From a checkpoint of a small transformer trained on Wikipedia.
Size: width 128, MLP 512 squared leaky ReLU, 5.11M parameters.
Architecture: RMSNorm before each block, rotary positions, no biases in attention or MLP, local attention windows, shifted keys, value embeddings, hashed n-gram embeddings, a smear gate, learned residual scales, skips across layers.
Each number is 200 + 30 x the weight over the matrix's rms, rounded and kept within 0 to 999. Layers, rows and columns count from 0.

# down: layer 5 MLP down (transposed), 512x128, rms 0.0475, rows 340-392, columns 0-63
# up: layer 5 MLP up, 512x128, rms 0.0592, rows 341-392, columns 0-63
down340,200,209,173,197,230,193,245,173,226,257,209,253,200,205,230,117,167,203,185,215,218,188,172,237,212,176,268,207,209,203,195,180,172,218,180,204,187,210,235,196,204,223,155,223,199,254,206,165,190,254,190,184,198,112,154,236,158,250,191,230,210,211,213,211
up341,217,226,241,186,153,223,205,197,187,172,207,199,232,192,253,168,151,180,215,253,173,222,246,163,196,223,255,183,218,167,211,231,234,231,218,217,210,250,189,284,221,190,183,210,209,190,253,161,132,203,228,199,207,243,168,157,201,228,164,169,251,196,165,227
down341,178,152,221,213,197,203,190,163,239,214,193,206,187,241,192,186,218,200,188,276,165,181,258,187,253,223,181,197,214,167,185,269,222,283,218,167,195,241,277,183,255,192,224,145,190,174,226,234,238,200,173,197,222,216,196,222,229,197,226,192,234,223,191,209
up342,214,162,265,159,188,223,191,202,185,228,227,183,239,185,243,194,193,231,233,182,218,241,180,212,216,216,210,200,220,226,189,189,183,200,165,184,210,182,164,230,219,232,188,214,196,255,244,161,181,282,205,210,183,230,203,183,215,221,219,215,235,115,213,261
down342,177,184,247,191,166,216,192,183,206,188,176,186,234,182,186,211,205,235,219,219,228,217,204,232,143,196,208,195,193,156,156,195,241,175,198,171,203,194,198,193,204,205,208,184,177,167,208,169,223,238,239,151,255,255,211,163,273,217,204,185,263,253,257,166
up343,187,256,228,225,158,245,214,207,214,174,162,190,201,177,135,214,159,189,227,214,203,229,182,221,157,268,200,168,234,165,222,170,189,199,198,210,227,194,231,143,168,210,201,236,191,233,210,167,273,213,236,187,187,231,256,192,189,146,188,167,203,192,253,232
down343,216,231,176,166,235,172,238,215,209,230,217,235,237,179,226,231,173,179,179,171,237,193,198,193,189,216,208,193,239,198,215,195,240,249,183,223,156,209,187,191,206,220,218,177,206,212,176,262,141,242,185,201,237,194,202,249,256,180,171,214,186,226,170,218
up344,198,217,209,173,175,216,200,224,174,225,217,175,255,220,131,185,220,199,174,179,154,184,141,253,210,189,223,168,154,137,170,133,273,232,159,250,193,175,123,216,253,219,189,203,214,184,190,290,181,223,231,210,222,233,204,150,189,172,173,251,207,110,225,207
down344,137,243,196,181,170,182,200,235,162,178,192,193,202,170,195,229,207,206,176,185,216,209,235,171,182,249,152,224,235,213,206,199,259,249,172,198,194,214,238,225,184,218,257,172,176,214,199,265,231,166,176,248,240,146,195,182,163,183,168,212,187,130,197,131
up345,196,221,248,212,182,211,206,182,210,191,173,212,199,218,155,190,181,184,191,182,182,194,252,150,213,193,197,192,138,213,156,237,169,249,190,172,216,227,221,200,197,240,222,205,195,189,235,213,237,186,209,150,229,231,240,192,224,196,199,178,199,209,158,223
down345,180,184,208,219,203,195,186,207,190,220,149,238,243,228,272,233,239,180,186,207,236,173,163,189,200,207,177,167,242,172,185,174,243,203,248,197,211,182,158,191,133,202,226,232,177,178,115,149,198,175,217,176,179,241,210,199,163,177,256,198,195,177,209,229
up346,241,213,245,189,144,174,217,219,190,188,195,215,219,178,228,221,255,203,187,139,180,234,234,162,232,197,286,216,205,202,260,207,190,209,143,138,213,185,159,197,213,221,199,222,203,200,224,146,207,201,213,191,233,187,224,179,169,193,230,199,198,254,208,237
down346,139,183,240,169,181,223,185,167,191,176,193,199,205,228,173,143,156,216,215,191,164,206,130,254,148,161,154,171,136,186,199,171,221,185,181,243,180,209,213,176,176,241,245,210,214,237,221,163,180,238,156,234,217,186,190,193,202,246,194,214,192,188,247,178
up347,212,191,211,237,214,236,198,195,169,221,177,210,221,225,171,153,204,219,218,172,206,199,215,230,225,235,230,140,142,230,174,257,179,233,234,233,228,146,187,159,175,208,169,225,250,189,211,263,219,188,214,252,233,163,165,156,155,139,240,187,146,202,193,162
down347,212,175,218,269,198,210,192,218,221,189,202,224,218,235,243,137,216,179,213,197,167,168,182,224,207,246,183,177,206,157,168,151,207,187,218,183,205,169,91,164,215,210,199,226,173,168,123,204,241,218,227,213,154,187,210,153,158,208,222,221,156,226,212,142
up348,192,203,214,160,195,187,157,188,160,164,253,152,201,176,168,201,210,209,217,247,175,232,241,257,234,170,236,184,177,156,268,180,223,203,214,262,167,159,229,150,172,180,168,210,222,224,179,204,180,158,205,198,185,202,172,221,186,148,192,207,133,205,219,194
down348,160,273,204,173,205,195,238,200,169,190,142,233,253,138,204,192,136,265,199,195,187,193,250,157,216,207,182,154,163,181,174,165,173,200,223,184,176,236,148,206,162,146,230,209,184,229,220,194,217,205,178,225,221,250,218,229,244,215,245,201,173,213,227,197
up349,232,198,227,247,189,205,200,181,215,213,181,210,178,211,226,178,225,203,169,155,129,200,226,179,215,213,175,151,166,125,153,179,161,229,177,184,189,224,227,264,245,209,191,241,194,188,153,229,226,145,225,256,131,219,182,224,207,209,240,221,206,219,225,182
down349,190,207,219,214,200,203,182,189,181,190,207,194,233,204,251,170,164,209,194,183,303,178,169,210,256,178,129,246,228,225,193,231,260,245,200,189,217,192,224,193,177,211,201,209,177,234,140,171,152,189,206,164,170,181,211,208,206,196,187,180,146,172,186,217
up350,174,260,217,186,141,185,189,216,189,173,206,193,174,198,234,227,268,214,167,152,182,237,195,252,294,198,215,185,176,197,267,215,147,228,192,222,142,223,223,201,110,216,197,226,232,196,201,196,179,206,189,216,214,156,196,177,186,204,230,191,178,204,199,198
down350,169,217,207,114,200,166,199,180,222,165,271,221,246,251,181,212,199,225,201,207,188,167,234,182,190,179,196,144,188,219,216,231,183,238,167,241,222,253,199,196,147,232,171,231,202,192,240,169,144,176,195,273,195,222,205,213,193,269,184,207,189,200,224,139
up351,190,228,247,205,199,261,155,221,188,213,225,230,174,215,224,223,163,230,239,216,225,235,168,181,205,201,122,205,213,222,236,207,187,172,206,196,283,198,207,212,193,201,168,176,173,167,189,202,132,212,216,253,165,187,237,173,215,238,238,210,235,220,254,216
down351,199,204,198,227,188,183,220,164,192,207,174,217,202,183,224,289,237,172,270,154,204,250,219,207,171,146,181,199,209,237,178,182,219,194,215,105,198,176,251,182,166,186,285,189,193,163,224,204,268,160,203,161,215,222,220,186,244,219,144,158,236,200,209,203
up352,179,198,169,203,211,190,174,168,207,176,203,202,136,206,190,196,204,146,230,214,205,229,283,220,203,223,192,250,224,216,213,173,186,185,156,143,174,145,189,217,260,217,190,166,231,199,257,212,245,233,172,216,158,196,172,166,191,220,176,217,199,222,166,185
down352,172,207,190,226,149,232,194,209,200,159,172,207,202,218,206,192,221,210,189,220,159,223,242,179,213,193,175,218,232,186,212,202,255,175,216,168,165,192,174,202,196,194,210,158,173,188,221,155,218,190,232,224,212,180,191,195,190,211,219,171,181,147,185,179
up353,194,179,257,155,157,184,188,201,194,152,213,188,184,196,151,153,244,193,254,257,172,206,231,220,209,210,264,281,186,138,195,219,189,202,198,271,207,166,104,179,227,267,162,195,227,172,195,217,238,182,196,205,206,153,150,198,159,216,196,120,253,205,227,165
down353,176,207,233,270,153,203,206,148,201,220,214,141,226,228,156,197,212,203,220,245,175,207,178,220,187,153,168,212,165,64,209,256,189,204,216,237,217,134,211,172,174,279,192,161,199,216,220,203,258,187,192,206,223,172,185,174,164,174,177,234,153,243,232,186
up354,188,217,252,229,166,216,182,202,179,193,221,186,195,283,180,165,261,195,219,255,233,210,259,220,224,202,239,175,166,166,221,162,216,205,173,222,187,191,202,189,190,179,229,172,221,194,159,201,166,207,175,229,217,221,203,193,203,177,240,225,202,256,247,188
down354,231,216,173,175,217,184,235,209,218,208,209,170,247,186,254,230,253,222,220,174,193,195,222,182,207,216,187,180,195,180,157,176,162,201,227,221,167,169,225,174,157,151,230,196,194,213,197,239,185,224,168,188,210,247,213,168,165,180,223,196,184,244,192,229
up355,210,189,162,217,197,196,200,243,205,206,203,165,202,182,226,225,202,187,155,129,202,223,140,229,273,172,158,281,265,184,240,168,281,216,141,197,173,184,128,184,206,235,162,215,224,202,174,140,171,198,210,192,230,226,265,237,203,204,185,219,194,195,248,223
down355,200,205,189,218,179,186,170,197,214,239,196,215,228,236,222,126,172,126,193,170,225,219,151,186,191,243,233,172,194,233,179,197,158,191,174,171,207,196,140,180,197,248,237,258,183,243,199,165,197,147,186,236,204,268,232,261,188,193,212,207,210,168,197,246
up356,226,190,150,206,199,133,231,190,205,221,191,182,197,230,225,237,239,232,212,169,169,169,153,185,245,201,230,217,189,219,213,157,194,181,200,197,173,204,171,209,205,214,197,173,191,195,162,162,181,236,175,176,204,221,251,166,184,163,227,206,205,211,213,167
down356,227,218,214,219,169,224,196,217,178,176,201,202,218,204,195,187,238,187,204,169,200,188,209,230,229,151,261,226,169,189,260,154,174,187,216,203,220,158,174,257,182,233,175,207,174,220,161,254,189,232,205,165,209,204,205,180,160,230,175,208,300,237,190,214
up357,202,171,231,202,187,171,172,230,178,168,154,218,215,203,213,234,174,173,178,230,198,233,227,199,176,238,162,203,256,218,240,257,168,161,201,186,187,124,217,139,279,193,187,195,209,238,147,213,191,178,188,195,206,194,189,258,222,241,193,171,237,206,269,251
down357,261,150,152,197,235,159,208,246,228,216,175,202,183,249,224,179,202,181,193,117,135,218,211,117,216,243,246,232,221,133,182,203,201,242,191,184,171,268,184,180,230,211,219,164,216,208,236,215,181,213,202,223,217,176,202,207,238,203,228,185,220,205,192,244
up358,214,222,267,206,144,220,157,241,187,194,173,193,196,178,212,259,204,223,189,136,176,241,235,239,202,224,215,168,234,221,220,157,252,196,198,246,190,207,153,156,208,190,217,195,213,214,177,154,172,183,199,198,196,207,227,253,187,199,172,246,235,193,204,202
down358,245,181,181,199,202,181,235,213,224,197,191,220,192,257,149,142,168,184,207,251,192,222,177,280,199,187,210,218,149,150,207,208,218,213,202,215,197,210,222,212,229,190,195,215,182,229,216,191,175,206,155,251,228,207,186,268,244,167,213,192,181,213,230,246
up359,250,200,159,234,196,211,204,207,169,164,199,238,149,178,200,219,258,205,199,238,251,194,238,190,222,262,201,189,227,187,287,181,213,140,162,223,214,247,170,222,185,201,167,241,220,202,208,183,198,222,168,230,244,223,216,198,161,228,204,253,237,226,231,237
down359,188,202,205,209,238,177,175,249,227,210,220,174,179,127,229,181,190,224,190,217,225,200,217,168,184,217,223,122,189,231,191,211,254,189,236,205,194,203,219,199,199,169,238,269,265,216,168,211,191,183,197,144,235,233,180,200,207,229,220,179,163,189,172,187
up360,205,193,273,202,179,241,137,173,160,172,172,171,220,219,232,185,163,194,203,208,191,194,195,192,234,146,198,235,192,205,236,186,155,236,225,194,197,235,194,185,289,200,223,219,239,190,179,242,184,156,231,214,187,212,242,207,226,194,189,218,218,194,251,175
down360,227,180,173,172,252,156,233,262,202,210,200,212,180,167,206,229,162,187,209,226,265,158,223,231,237,206,202,201,229,205,174,210,176,207,234,228,212,200,206,151,213,183,202,160,211,163,228,206,196,201,128,227,222,243,217,177,241,203,204,198,247,200,192,245
up361,206,238,254,182,174,253,109,204,191,177,174,148,166,224,186,164,152,191,243,232,237,229,295,203,159,171,205,231,148,191,165,227,251,190,213,212,217,183,161,194,265,191,223,231,198,232,195,239,247,210,160,230,191,193,183,168,203,232,185,226,207,201,222,160
down361,185,235,234,204,149,223,161,194,162,181,164,164,244,215,202,181,249,221,205,200,176,175,186,225,250,177,220,165,204,209,226,182,189,221,224,271,225,180,177,209,195,194,239,168,190,225,196,226,219,182,204,237,228,266,193,179,203,217,229,219,189,193,211,147
up362,230,210,191,175,175,188,188,250,194,229,197,179,204,210,125,203,218,140,198,188,192,187,177,206,235,112,184,175,190,126,196,160,223,182,214,265,184,167,161,191,233,197,173,190,183,155,196,189,184,188,204,249,208,184,206,175,263,200,191,226,236,129,206,224
down362,237,192,158,201,227,138,239,201,236,228,166,241,150,180,210,188,215,133,163,194,228,184,226,151,186,193,220,244,178,249,193,250,192,170,197,188,199,180,229,200,197,230,153,237,160,196,189,191,259,145,197,164,176,261,188,216,216,192,181,198,193,151,155,210
up363,185,200,188,192,196,216,164,238,191,167,179,237,182,253,180,173,217,174,153,219,143,208,205,181,212,256,193,189,202,198,225,228,177,194,248,260,233,206,210,200,229,210,158,181,198,265,211,247,231,223,194,217,223,137,257,184,182,258,198,221,201,203,178,187
down363,181,172,212,210,157,192,200,223,199,211,248,201,192,205,188,235,220,224,206,229,214,182,249,200,198,236,199,220,167,196,245,174,224,223,208,234,222,165,165,207,219,164,176,221,250,188,244,191,178,245,258,223,202,214,188,166,169,202,186,264,183,234,172,151
up364,231,190,183,240,197,214,199,216,208,201,162,232,152,179,227,228,191,147,243,199,200,213,172,128,234,183,182,147,186,221,194,168,156,238,197,216,224,189,205,216,173,213,210,190,277,247,202,214,252,169,166,226,180,201,239,208,219,165,149,192,189,156,137,183
down364,194,271,207,217,148,233,183,158,202,229,131,224,144,247,218,185,191,191,284,209,183,213,228,163,208,199,181,184,201,189,201,145,177,222,226,228,235,190,196,180,169,147,201,182,214,255,169,235,196,176,200,185,178,232,224,200,179,190,174,211,203,173,181,216
up365,233,172,173,276,187,281,182,173,161,210,185,222,148,264,221,139,223,210,251,184,148,179,295,161,149,242,245,196,242,163,186,212,218,204,153,180,241,130,164,192,204,210,173,225,234,212,182,152,161,269,233,158,250,189,209,172,189,201,152,224,215,217,174,192
down365,159,250,187,196,148,228,183,150,148,210,201,222,199,237,180,224,177,246,226,217,218,163,198,159,253,220,195,167,222,246,260,147,184,170,175,186,151,233,146,192,141,178,211,185,201,255,245,196,225,251,164,135,182,232,195,226,213,200,166,196,204,208,205,225
up366,228,193,193,195,172,220,158,233,174,218,200,176,192,192,221,188,200,166,195,212,206,178,235,201,194,218,255,178,216,188,246,164,244,160,139,245,188,215,232,239,175,210,228,181,201,203,223,163,167,214,253,221,227,210,155,131,181,192,221,232,190,212,166,141
down366,163,142,208,195,219,185,238,172,217,267,165,184,214,175,209,179,186,266,175,217,195,197,250,243,149,205,244,190,210,158,182,239,204,148,189,199,142,214,202,215,207,207,200,201,192,205,241,207,202,172,206,263,231,138,195,254,223,250,259,216,227,220,231,159
up367,207,173,196,202,192,219,162,203,166,187,181,179,198,237,181,178,221,190,176,185,241,198,249,187,179,209,172,178,189,218,213,219,181,253,286,185,212,265,164,171,208,217,224,212,208,228,225,207,192,161,273,201,187,266,184,192,203,148,194,215,231,203,174,220
down367,227,140,205,174,183,195,215,237,201,182,217,207,167,190,159,241,228,194,221,189,201,175,188,195,191,190,194,241,158,196,185,185,167,200,233,216,216,151,230,268,175,243,160,197,263,221,186,248,193,163,188,157,195,272,192,228,242,177,168,234,203,216,174,219
up368,190,247,215,211,188,177,169,233,238,218,213,227,198,176,196,184,149,168,195,198,230,211,238,182,240,172,216,212,210,201,195,251,230,154,199,243,112,240,199,189,236,230,146,194,158,158,230,203,207,193,215,235,172,161,236,212,249,199,166,184,187,191,194,200
down368,164,240,205,171,171,203,210,180,193,169,201,195,179,268,179,198,185,207,181,128,231,235,208,217,238,169,206,219,120,206,258,199,187,163,182,174,213,239,205,178,217,211,177,227,231,172,257,238,234,184,239,190,205,203,263,191,179,198,168,226,236,141,266,175
up369,176,200,182,193,189,183,178,207,206,200,169,204,204,167,185,209,208,214,158,215,190,255,199,192,255,149,198,195,188,268,180,217,232,182,215,160,120,234,197,202,246,216,214,276,212,200,215,206,185,184,167,177,143,202,239,199,132,110,202,192,186,159,198,223
down369,195,211,178,150,204,192,215,176,147,208,214,198,249,193,191,204,204,213,157,225,174,198,167,162,196,138,244,218,192,174,177,193,254,230,220,206,201,238,180,218,131,135,191,214,157,233,191,226,185,223,196,183,243,171,209,214,201,242,218,208,140,181,233,170
up370,220,145,226,180,199,255,200,194,160,204,208,200,184,206,243,189,191,249,243,201,198,226,232,183,199,210,234,213,205,239,182,146,249,235,256,185,243,189,137,237,222,195,180,192,193,224,205,189,166,199,228,250,122,245,247,198,215,208,199,195,210,177,157,196
down370,192,183,204,200,180,217,180,208,176,203,254,189,222,169,204,165,222,194,158,165,200,263,201,184,162,173,255,192,196,195,171,124,242,173,196,168,167,240,169,190,199,231,269,196,183,169,204,186,243,168,232,183,260,240,211,176,182,193,204,177,231,247,179,214
up371,162,182,224,216,239,183,145,200,195,220,183,258,158,202,221,231,219,116,207,210,267,176,186,234,250,268,232,195,193,209,264,208,203,213,216,243,184,160,245,231,191,218,169,186,201,212,163,182,205,239,176,215,232,216,226,185,249,215,225,224,220,168,199,200
down371,181,176,211,217,205,195,192,200,201,156,190,199,263,218,216,210,240,141,175,181,255,215,225,226,147,229,206,189,243,199,216,193,214,140,224,161,182,158,253,168,155,304,195,185,106,226,171,148,183,179,198,135,151,214,195,241,230,195,208,219,230,224,212,179
up372,190,195,253,207,248,216,181,213,207,206,198,185,194,184,192,284,199,201,198,223,201,180,169,218,193,238,223,221,179,230,226,195,234,227,179,237,224,213,196,193,178,213,172,234,237,186,188,198,180,230,265,218,181,180,176,212,200,247,174,206,232,188,215,183
down372,226,175,209,181,194,178,203,189,235,210,208,219,184,241,165,133,208,228,205,208,210,206,180,217,226,187,206,232,160,198,189,212,225,210,209,251,234,201,193,190,214,216,181,199,222,192,182,201,132,222,217,228,253,164,192,275,210,184,238,194,215,209,229,263
up373,263,192,221,242,167,187,196,224,119,202,234,250,226,178,159,179,210,214,196,209,217,235,133,195,235,174,240,232,191,180,200,173,241,231,151,274,184,147,216,245,176,205,227,251,214,258,135,213,204,190,235,202,148,243,190,248,169,171,253,183,238,189,177,182
down373,204,176,210,216,195,191,171,243,174,249,157,156,178,137,249,197,224,170,214,234,179,244,224,219,182,194,213,173,202,182,195,217,179,189,231,218,162,146,185,151,185,179,189,228,234,221,159,191,219,187,192,198,167,242,199,258,197,232,243,196,201,149,164,205
up374,222,205,222,235,165,221,224,201,179,181,241,200,229,171,215,215,213,174,205,147,167,179,261,229,191,208,190,232,229,95,216,209,119,182,166,181,166,197,200,179,223,197,153,145,207,169,212,212,252,201,210,242,240,189,219,268,224,192,183,192,240,194,212,193
down374,202,182,171,216,210,174,214,208,211,233,189,213,243,185,233,196,204,213,163,174,226,185,169,229,238,204,216,246,223,200,235,214,183,250,202,265,208,258,271,172,140,251,154,161,168,223,151,221,157,192,208,211,209,174,215,227,268,204,206,196,185,215,178,198
up375,122,266,196,251,212,168,208,225,179,178,198,210,236,207,199,244,192,208,173,209,247,267,205,191,154,191,196,195,206,216,183,226,216,227,189,261,199,220,163,214,140,216,242,197,176,188,214,157,145,145,163,166,212,184,249,192,175,217,204,230,233,238,257,241
down375,171,210,214,175,188,219,184,186,161,213,205,184,184,244,226,194,170,234,197,196,193,235,174,240,161,161,254,215,214,240,119,171,229,253,191,217,240,202,182,222,193,242,238,184,210,242,225,164,146,275,192,181,204,226,160,248,196,206,232,181,222,262,176,234
up376,213,199,229,201,201,234,162,217,200,230,187,116,202,270,203,173,115,187,162,157,165,174,173,207,201,198,199,165,185,185,167,222,194,138,226,215,146,166,201,138,272,221,241,227,238,196,124,182,202,160,223,222,200,212,218,211,171,145,177,221,164,197,211,161
down376,172,158,238,213,198,225,179,180,201,221,186,173,195,227,220,172,143,204,208,213,309,144,149,219,190,201,254,234,229,190,291,188,174,184,182,199,178,98,269,237,220,221,215,211,164,268,165,164,235,192,163,246,146,214,216,183,206,193,142,237,227,208,206,157
up377,184,228,199,238,154,203,153,212,155,191,188,195,218,220,152,172,148,177,159,192,221,201,233,239,204,220,253,140,166,187,225,159,185,176,191,189,181,195,204,178,196,185,241,254,168,151,191,214,210,224,260,224,198,171,232,185,166,153,204,230,207,180,217,161
down377,168,202,210,249,167,181,222,157,241,247,222,182,288,202,202,203,222,232,162,230,167,173,213,205,228,206,235,175,197,152,230,196,161,198,174,178,144,192,163,206,289,154,120,220,176,205,175,255,240,234,194,166,207,200,185,210,236,143,206,271,197,216,190,160
up378,241,238,160,205,177,196,247,226,190,226,181,180,208,190,180,225,187,207,204,207,195,209,224,197,146,160,196,193,191,140,247,230,222,172,157,122,221,194,150,213,226,212,201,212,205,205,191,129,177,190,214,178,161,173,239,202,234,187,197,201,155,208,212,213
down378,177,185,198,264,150,236,179,179,207,191,167,212,207,183,191,265,246,223,202,200,200,180,228,209,175,216,196,154,162,195,187,193,205,178,267,181,257,216,178,179,196,197,190,204,194,158,190,202,224,180,240,189,172,200,215,208,262,225,224,161,208,236,194,195
up379,237,174,141,179,217,230,245,206,224,230,257,221,195,228,151,207,190,180,169,211,136,284,237,198,157,232,166,198,223,115,252,155,240,186,180,167,218,245,208,238,273,208,178,208,229,167,251,202,212,219,192,201,130,199,246,201,209,182,188,220,236,212,160,215
down379,166,197,187,167,232,176,210,199,211,196,198,152,196,193,225,262,218,192,191,165,235,197,266,143,252,231,213,184,241,244,174,183,179,196,247,168,167,203,186,183,134,196,208,270,184,150,171,167,190,204,201,220,190,196,235,195,124,224,236,188,215,213,229,120
up380,190,153,240,203,150,218,180,189,206,168,186,204,178,205,162,221,212,159,220,250,225,176,183,158,211,212,210,255,198,203,175,218,210,213,230,179,202,178,211,168,221,197,196,207,175,196,187,195,247,176,243,185,190,193,235,215,159,233,176,166,209,171,170,184
down380,212,207,186,223,213,157,219,201,198,210,228,229,229,185,218,177,268,202,150,232,183,198,206,197,210,210,223,221,198,191,194,239,215,247,191,180,231,231,193,233,187,258,172,190,227,180,196,217,163,241,219,188,188,232,157,177,185,142,224,167,184,190,159,256
up381,197,172,260,201,167,203,181,194,158,184,152,175,188,192,150,233,208,173,206,214,267,233,258,198,178,190,216,222,230,207,148,204,199,149,189,183,251,224,167,164,191,206,133,240,222,196,178,157,230,252,208,257,198,122,211,280,171,240,191,200,147,159,138,223
down381,189,163,190,165,217,175,229,182,204,219,198,222,196,215,212,164,133,249,217,206,230,165,149,178,184,268,177,215,239,177,211,188,191,207,202,250,216,214,234,236,225,157,213,233,204,219,211,196,206,252,178,179,169,217,187,238,183,210,212,217,205,239,210,224
up382,212,213,214,258,199,227,150,244,145,204,201,192,207,213,220,196,227,164,196,230,205,191,260,213,187,200,228,192,242,185,261,246,168,231,190,199,196,164,204,194,206,208,112,211,203,185,198,271,167,236,142,195,186,213,135,160,190,169,267,233,183,159,157,214
down382,187,238,194,200,185,212,199,234,213,208,155,231,202,186,228,224,206,174,155,187,227,174,196,240,232,235,198,179,200,183,216,195,183,237,123,233,248,224,202,217,163,251,179,217,193,258,204,210,146,254,126,156,239,197,92,184,185,229,203,202,215,143,231,222
up383,180,188,144,217,187,183,155,197,225,216,219,194,126,212,196,145,236,224,208,130,215,255,253,185,252,236,212,233,200,203,202,269,160,160,222,157,227,229,204,212,168,221,191,205,204,181,158,199,224,166,168,192,231,244,230,209,201,201,202,222,243,176,212,212
down383,187,148,205,211,224,170,250,194,224,283,219,219,207,137,209,183,201,184,216,175,208,150,212,194,215,194,192,209,231,202,205,171,214,219,204,224,180,192,248,164,180,207,212,168,225,268,208,228,193,195,215,198,229,193,222,197,240,198,228,187,191,209,247,174
up384,190,181,149,180,246,197,172,207,202,212,235,187,208,203,207,199,225,149,191,200,209,199,213,203,179,223,191,200,249,225,221,173,219,144,207,171,201,191,167,220,220,177,182,232,184,163,228,220,220,217,236,219,170,230,242,184,190,221,165,175,201,187,183,123
down384,206,197,240,161,204,221,151,192,181,212,228,162,201,234,237,160,221,176,204,195,221,175,214,169,218,196,160,219,214,243,192,206,137,204,210,170,232,209,205,222,209,202,244,204,170,210,225,236,215,177,197,206,246,228,175,170,144,172,147,188,211,215,208,134
up385,226,189,172,255,185,201,196,213,192,185,211,258,188,198,140,204,245,159,198,213,202,237,210,209,233,193,213,271,176,114,198,267,215,166,178,224,202,173,217,184,216,244,206,251,227,242,163,167,205,215,191,189,196,235,247,169,234,188,133,217,178,169,187,181
down385,189,201,215,229,169,208,203,138,210,169,214,170,301,177,194,226,238,217,238,204,173,263,255,168,235,158,159,149,162,125,225,213,183,199,206,194,222,216,169,204,216,167,145,205,264,210,221,226,166,192,241,241,225,146,240,216,210,203,171,198,196,220,216,154
up386,204,198,218,183,220,180,204,187,209,198,155,219,151,213,204,225,261,207,222,251,178,217,208,193,200,241,191,217,214,277,249,214,174,272,184,195,204,206,199,154,198,217,220,155,216,202,199,194,257,167,170,173,199,197,173,238,232,166,220,211,163,192,155,199
down386,229,212,181,263,173,193,214,203,198,190,191,194,168,170,155,219,274,143,210,242,206,201,175,171,173,203,172,219,170,164,200,202,219,224,200,210,205,209,239,193,189,201,180,178,204,196,202,160,167,207,198,235,198,186,165,221,234,191,209,209,196,184,198,262
up387,150,202,251,189,205,210,212,199,190,174,186,240,197,219,247,202,187,180,188,218,184,189,185,249,225,127,164,230,169,212,283,195,217,209,200,190,194,195,176,210,238,206,216,154,200,209,209,223,176,212,176,263,195,169,225,184,216,199,202,156,179,242,136,198
down387,195,245,190,175,241,174,269,238,207,224,193,206,250,201,129,168,182,216,223,218,170,160,238,247,219,192,148,136,196,181,247,200,155,176,162,227,162,196,165,176,265,256,207,225,253,236,194,153,241,179,214,217,179,197,186,225,269,161,186,224,170,204,189,223
up388,196,212,188,242,179,175,195,230,215,217,188,169,189,185,202,197,142,208,231,173,163,228,172,214,256,188,167,215,146,179,220,247,208,180,165,193,190,186,227,204,198,212,160,225,176,150,229,216,258,187,189,233,208,206,254,186,220,246,191,244,182,216,225,185
down388,195,177,211,230,185,186,192,127,178,182,218,191,192,213,162,188,192,198,252,138,188,213,229,201,163,160,155,200,218,198,209,212,207,229,203,143,227,195,259,193,223,173,220,195,209,117,266,234,193,222,207,221,195,232,258,198,250,226,143,172,220,193,195,194
up389,233,163,269,231,173,229,208,252,187,216,157,187,223,246,190,228,224,228,240,192,152,208,209,174,222,184,276,176,152,179,176,210,227,201,245,189,225,185,152,226,196,209,219,220,195,192,207,155,221,202,228,219,164,227,234,241,231,188,250,174,207,192,189,170
down389,192,211,206,217,189,182,201,168,196,216,177,209,258,177,190,173,252,198,205,192,190,245,209,213,159,177,219,180,150,191,156,155,241,180,217,169,263,173,175,260,187,202,240,203,226,135,210,196,199,199,245,195,241,215,213,187,211,208,204,199,189,233,218,182
up390,220,198,202,230,218,213,212,208,213,201,178,199,196,220,188,192,168,224,270,247,160,201,168,165,195,214,170,187,237,231,191,188,227,154,182,162,252,171,205,165,192,189,157,254,214,206,223,224,181,208,154,232,169,184,161,217,161,212,191,193,212,192,175,190
down390,155,228,232,175,162,207,209,183,202,169,150,231,187,161,178,232,155,192,200,219,169,192,160,189,224,205,211,227,240,172,158,225,172,231,173,223,201,200,257,166,174,144,209,229,185,168,232,203,228,131,153,186,195,226,179,237,179,203,123,235,203,183,187,183
up391,185,192,264,183,177,256,183,206,208,189,188,182,184,168,155,213,160,166,182,236,130,199,165,191,137,239,195,181,239,169,170,237,177,180,223,193,171,226,213,201,199,232,207,240,224,247,204,224,211,183,199,238,241,219,225,181,208,264,179,172,229,201,198,230
down391,183,179,215,219,183,216,176,195,182,163,186,184,262,184,215,275,258,202,161,213,219,211,192,199,241,185,179,251,195,248,251,237,219,194,171,145,251,222,215,175,256,185,176,239,175,178,173,216,245,185,188,153,204,246,175,155,179,147,227,193,178,198,163,252
up392,218,180,204,196,218,198,230,205,190,171,203,204,191,207,209,185,205,173,198,218,204,210,196,194,204,193,240,190,191,217,183,187,194,186,236,208,245,188,201,197,227,192,182,212,219,195,182,194,207,213,184,169,200,221,199,179,176,158,175,166,251,166,125,197
down392,187,224,217,241,161,219,181,169,209,191,135,166,214,165,180,208,211,191,246,200,221,217,211,180,169,220,208,143,204,195,169,197,214,162,198,176,182,171,225,149,215,239,206,185,174,201,223,172,235,181,203,205,191,218,210,207,202,246,208,191,213,200,199,223